{
  "rope_fraction": 0.75,
  "init": "uniform",
  "init_std_o": 0.0117,
  "init_mimetic": 0.7,
  "lr_head": 0.00754,
  "schedule": "wsd",
  "doc_mask": false
}
Each number is 500 + 25 x the weight over its row's rms, rounded and kept within 0 to 999. Layers, rows and columns count from 0. Numbers have three digits each. The size before them is the row's rms in percent of the matrix's.

# layer 3 attention query, 320x320, rms 0.082, rows 250-319, columns 160-239
099:507493502465490529514524461509518481514478536471525526484462497546470453535505468503508509485506525536532495461510511455512510461541507508507508473503499435499499466514472480471534503486523457512523500484503512483448517525461515487507455485
099:467528486424484482533464527516513506476486534527496477525527473505526517546471505479516500486508501518538515539499501499477474525517461542522521571526493500556520537456498513500483499513472468517483501503480526535479476537498526502492520520
102:511503492503499480476518455498475527467503522465545494493505504485511468495455495508497464496487511504478484482497451501493453529547523509521521491515562525526505504462514527466522468521516529491443489556473461523502555473475480495478497507
100:510503482461474496513532484513456476518491508510491500516508521479519473529498529525532487497550548515506504491477502444506473486478487498512501501479497512482502529522498514550444489475517521540529486476489497512504515492463451498518508486
098:506531521493469516520459501452491528481544483484465531480521501519520514458513487506519500486471531491479492518495478489478491505488501540515503523493553513481489530533509488507483517482516497490504550510480492489518492523525457529489434522
095:459496493499491445528548507486487502453498516527492560527462488499472526436500522480498522487500487475496499524468529491512546521517462504496501536497494519481506525476480516489518508543499517490500541521514482465519493490520508474509488509
089:504546525494499493530511516516494496482531504508496528510483471512550510523508488545482524496468503524530521485486490451495502530523522488481503492509479484507515501458531470552511496490488499464537502477498483530493493430513468501544502476
100:535492490536491511490480479498483505476464520522492501525556496494536514491501495432490496473481482490502479473536497477482518484506511490527495553480521507526460484535524484527510511485476489462487519537511477524534555513519542479489502487
097:504534501513513479480548477514504541517518482505491484499537459489525518476534535504463520503513521488510505463514504495540496512494534504486530460476439472458496499529552539433532527479537507474481485486490540514546490520501519550507539526
097:507507462538488509483426530522512498487491500498494498477508495541478500500537505508516543500501526488480499542500504513434492515483504486481526508491486499557513552507512502535493447496531497504548489486511441535533482496499528496504524525
104:471495496493528538524534485403495512500455513511485538491552541509515528501471485496485420484503512439510481542502497468524473493499490487466472458507574506461496461496465491510497478509444487489455508524490535507450503485510502491505483497
096:464510497535491440468512480510507461510496503544463512528465500496494543513498473490514499517498505485491519531505511506489523525443468471530529523507506490540524462483462518470517476466490515469499483495499495520473487493497468491490454519
092:563485521500481504511535481513491460451512489486459527537486512500524489543497539508476501491517450462485513506499517490422475525488461500515476441481508488502504454447535536473501511477486504523511458538545426539471498485540457453521435553
099:507527489472487546485465519479500485477458495499510501475475522496465486468512490524484516529474477565480532476490536502477536486494493491529494534495508511487473484463500547503548468471470502496478517468460485521490508488480528474491499483
099:467525478496522507501474485521522516504506489487496525480472502478480505542535498476500522478486515578472515458512498485490520519501480471494492481512501501513530504459461473504542464507482490465509520431508507452522460526522468513506490514
095:508512505463495490519452466477488502485509526471509541488514466498492497547476501495552526522511530513474447517499516475503481507481490505510484505516508502493476525497525490511516489463481503473490536508505481552432498537483477474499500499
101:566517551540475541516484532497454498526515518505507521506475468519569505494490500535538499489475531473536522500464528462506480460470523493515522472511503576478497479476431530480510503513507486498535514500526478493452522517491458489492515509
101:460514497548498441447531507499561509506457527513516463475438504512531509514528511513500507486446528493506486521489502483499462509474513524498496465495518501454474496486484482506502493457549493502466516531499500507502481546515492484539472510
091:576531484560496480512481502489513497518492499523456545535468462494469502527513492485503513527472470436498542510493514518513495508487478513520488476526444514473557501516490551503532520508495522480509515495478489524518476497473487504497540504
097:535528504493539514525520468520484482477503531528490490506489530486531518491507497486539562495483487512520514546484512526493525481519497445538517450494475467544489493521530480498459492483473519524483491511552477457547505540513522543513472508
103:523507508451542482520524470514471516504474490503483499483538469506515517487494508494457477499508509532510507513495501500506530498535525546507517479507466515512489462481551486488472491521454489570477503563515530483507536483503504483489497509
091:502518517504538507483515502488501487505500526493505488515522496503481512503535513495520506500480516500512491475479523478519514504478539475511499486505513488484522523550546539473535511534491521529493506438474513467476531497459480518496540537
097:521469461482540523499472533482572494500459510465507496457527543549489510470529506499495484510527508519521512527470519500478507491500497500492480445526512528510486531451519480530526432549485489484507481475525484516511472481520518504545474455
105:494500524448522592514495484459513489528501513423494504507455474474481471507502478497499494509529519505501509517504511511507479504487497510462437501484509497439515473515522467499535579497431477478499486483508503480497508497494499486511493506
091:482549486511525534484520449470462515467555514543500490533546521493476478529490555478474496505535513516483484491511505467501467505484456520464462493525499538511541487461501507444482485480495498509522518480491539518520544533484479494477488498
094:513514511447490524519556463498502521452500491481522506493454473523503481492505503518452493518510500501542528496479511474519487476504480505502479476469499528476450509528529469484490524493463530479508512490515504487459527471498469481489524532
097:477501494496517488533490515514547531459431490467484473497521463511488519471505523466476566536502514501471492522531526511519512492511471543509477487487486469488481525514466511445532503517526507480477463491487483497498454515477531498511535481
102:480481522483503517494459517527487488496460452428480504513490505501530502518515512504517481509516538489513488512489491476487493441465485465537506520513527490472507492516495551492498477525558493521527523435495470560492443478479486500481470501
102:456541538541466491481509481457525456510493505476527484507476476540471516502489483460516527513521537540497483470506505503463474510513497516540486498532458506502523448478565498495494520515490510514509443507500520473499526538526483508498490506
101:478459506444495559532514469545549476474506532522531526513471507486452523459532490491498539517517484572505492460530522499522475528522524515526461468530467540549494487537523530514520515493488516509534499468483549515541493556509496530530477494
101:488510505507471460495483497485474515497473535491542464506458490509526484514509521551507507458486510580468494523506501486489501524480476504507537541496466502449460428482480479520539515476482498545469494491472479554534511480509525499485495489
107:460498544501522517451499489513491479530489515464469447479504500539519506497490503505489483480493476512554497468477469501473485470489481526510536501536541514486484538533535504494467450538485493491511460477530508509504486474532525508482488518
103:464461500481533541524560495525529516537503525536509541478448499439509512551524488490474487494504486531493499481484460520513538453521494559508494527509505502477487486472522497500509534511502525528498471512470500488478543493526507557513512503
097:477504487501521508528503488538532520526527534490490526524495530486509516511517492469536489494522496491524500513518488484480448519519556549551502537483509527492501506507508508468501517489507475494498500510469570520503518458512505488509465504
098:505518579493478503509487521458527496475463479463495468504446527499486495475467471509501540493494507542516531488502527510493490552480539509555480510499489550479504455488498543410487569505514472480483523454535475499508520560496505522495470489
105:514492544458469511473470518482508471496525490455465492521521553542496477507493472471540510491498462455482533495500530495472522471519534481540513505493506478493493527512495485481529504472493469479508498500558501476433520527489519474518501491
105:492449534489492465497475548493494478508501520506529491495483526486502542522513488521461527515486489541504485525496509519516462526477578507488483504503519557484495506405484528482505516477516455502504525539485490488485530491506472514478470459
104:535509577463523569506484530429523489552476488546461459498564481481524499437509473501526489498504504463517527528517524496519490521534519533495508469530487480503491464496530506462526522517543502519503486500462503469480501491515513515524526445
082:505511515490537491502510505470486529506529505502484493552522503497486528504491496473482482497525509482564498471453507469517496506482505480532533488510527521487480462506512538515494485512468417517534478475486509517496466537541507496526528483
082:524504525484458516509501495487473525529502535483498513471489469471514502490504474523526570508499510487531530503516574506507502494534538505497484496510505510497492521499531482454568496453495526481470490475495508492484482530560539468448482523
099:527518452507490466482517508542485520506509512508493503476452497475542466496514476556487520481439517486522510502527497537487564544462463481470516516532495470495523525451465527471512500502496511451502516492469486478475457496501470524540529506
100:507550456507473508469466459513459482540485546473492497500486499485514514532528513505514472494474513489515496476506497532493560517509496506514517538479518497553492538465451495462482509533519480486505508523494497495506516476512521483535501497
097:536487477480527486467487491498474484528465533487484505473485494482476507529473509504525500495514519532502536469502491538456528523480512484494555528554487505503489528471473512498483481500499541522516494497551535464504511537498520498531473524
109:488478493470501484550548531498530504488486489525520521525543498487494498464494474506492490511528507430498494519512508491534487486521488467526452462471470509451471451534468477529492501493522541500486494494487520520513485481503495484526534490
097:499438482473554519496494512500498502464496478498538498479490483494515522557493470476516504510476528547518519500519521501469503554526467494498497529504498509491515498476508517501509520508489491470482503478495561464513537522507522495525519502
102:496482538562471517512475500514516509483511503504513465488429503491482506518472508510520520483508510495501506450503517501487537500463494524508537516522512488542514487496484509471463515505490492519548497456511519530510525514490510484444479501
091:491429474504515521530490527490505529452469521509501460473516505482499501451473536514471482511503519479479510519467456537515481508541515508492512494499468515513473505512481439524530516483503511486512478522514507522495488473530509491492469526
093:531502492491495519493522537514525494522504504525454477486510525463514497503543527528487504507490530537488505521472476478516496495430457510460567474490486545530495522494482532543516504553528528504510459489470487486454482517468520504548517491
090:526510491519560520503452509469491524518527518483478480531517513531497536493468492542544537509510513474487519547524539493534500530557469535504507499509455490482461475502530549488531477486508503423502501515510526550468492521462509451464474497
103:523515464439514514516497483546497520491453522479501506496495529475510499488471493497478514469475471502540507445517491492553491514487471548465513512500483490518497471521475479498492542475506534492513515496518541484524532514517495514567509492
092:483510439497484497514560446518479498507489481539472526536472500523525511520510470531516507529480512424526522508510508541491493542504506487493529533502470500472457519516529517471478512507513515491502502477467521505481482514495473535546526480
093:514509505462516520532481516564501471466491431449491455533516485539478507485547510466500497463492486498527499511462469489511458489508486541511454549507473505522490429460521465531536520535477517499543485531538461520531513490508491515495496499
089:533523501486447528476503530532519497512512473518479479518509514486495500525543516482528477479481498464524499510470475461462522481481445495493470496486524501550509466468506461518506507494479480509497504533511480517527514509548522483480494530
100:546522493451466507492522502520483487479518503477488477491510460505459485502494513470462523504505483506513507505443506494465540504470514550460493531494462511484506513495492510517518460477504515544522509561468444503536474534493494485508484521
095:499440469472499482498500494501493513489516490491470474472475486471505521560480499487473484492511498504476471509468479516521486516489522512508524550516570512476488506504510513503488470504499466512525468463494544500483535485487512522530493488
101:499486530511460480459455468480458491474556522505517500502483496504514493474516481492498490525526497504499464464522530482494487526503550547502520512492534543518514514524528464486484507519538531491489518511527500493501523493503497566498479512
102:535498538532528477487465513478545509511505505515500553508536487501527493548493476511512500509507492536463532527544473497543494513568499486500470509504507471460478506543539492524468481496504519509491480473480506490494497493480503531477499492
100:482506510515527494535531492455506488498513509513502531502491493494479468506459477499501475513521447478479495506504510496470484471532503482531490483524455465471432493539507511471534534467503479432492534441482474486470462499478479497495498461
094:504526519457508502482531495531544487502527457467512557470489502493483495489456476455486489497518507475519530511502476483544545492507449541521521490499522521491515518513500516530492492507488560490506510486521548492492491483448516553495512496
104:503507503545525535513518490493494465451478501478513477511503521518520470445494480497491465506478492521493517519513453503517518485519509509442515506493554507490474516511505524501499500540481541511506525449492504500524530463518508499503468492
089:460522456490518531460498479473541516456504516542504531476496513514536485509443485533486514490479509502501500513462505508511497513496489507450465536517525528505476516499468524532479502470497480522494519481556539535497509525495488528502495537
094:492519493424479522492558470484525508520533484543498499479543494495536493487474499506471505534521562501481520530473521468507489491500504520492460465458529510506480494480535485531516523512464493533501465534515510519514547525500482479521513490
089:488500538491484509488471520489523540503504530523502508489546508507531503478498433514528509528505479482496500491478479491510502493515528508523540506493494514507473477548494498486480481497505464519483503489514484506500532526503514455503519487
100:448506496512496500452524487457520505522487494434515502484492500535503536502493525482514468522483477473467491487481559502481533461482493469519529501464500523486534529505521471515596477474520527527494514486558537479526529506466503499459525522
093:487521489520500500490511529463484468547497517482503522507516518474475487565468493457489547537465473496525506487495505447454492501498505521476539525494524522495504489519426492478461476478515473469529456484487516531496528529497491478547492512
100:543494501521519500477513536478471504498486507522503464476500495459519535523528550448476454502527559496526510512502526444471572545480505544482508531472516460518518535474443477495485466476498470494510497441478548490470539526485533489496511470
095:513505490505496508464459483484472515537504503493467508559502513517530489528530526480507513500551516512496457488517482508445460510501452510489488498497502513489515500540491480512498544502530487487492473514544512503527497478490568504506510509
091:544464525509467495526461505501495480523495500472506477500552487524543495512531490430543471474495495456527483510457479498499524499479453509451533484450499508501496516506473498584467547506543498468471498480511494471496531516528449497493510487
095:512485487520506500509469476493506500528481460497476510503463500495469505560483480484514502484503419510463506489491527471477518553461510525532490512508505486482525478510469511459504503470485514480527528513508445498523523480483494499490463499
096:541536479475473523488495513526508481498549462474472510487459517503486482466518533509515503502472509462512509481496519457448493501490453539491491487469487504500508509500505548472449499468520489495541526477527438465466507493502496509480490537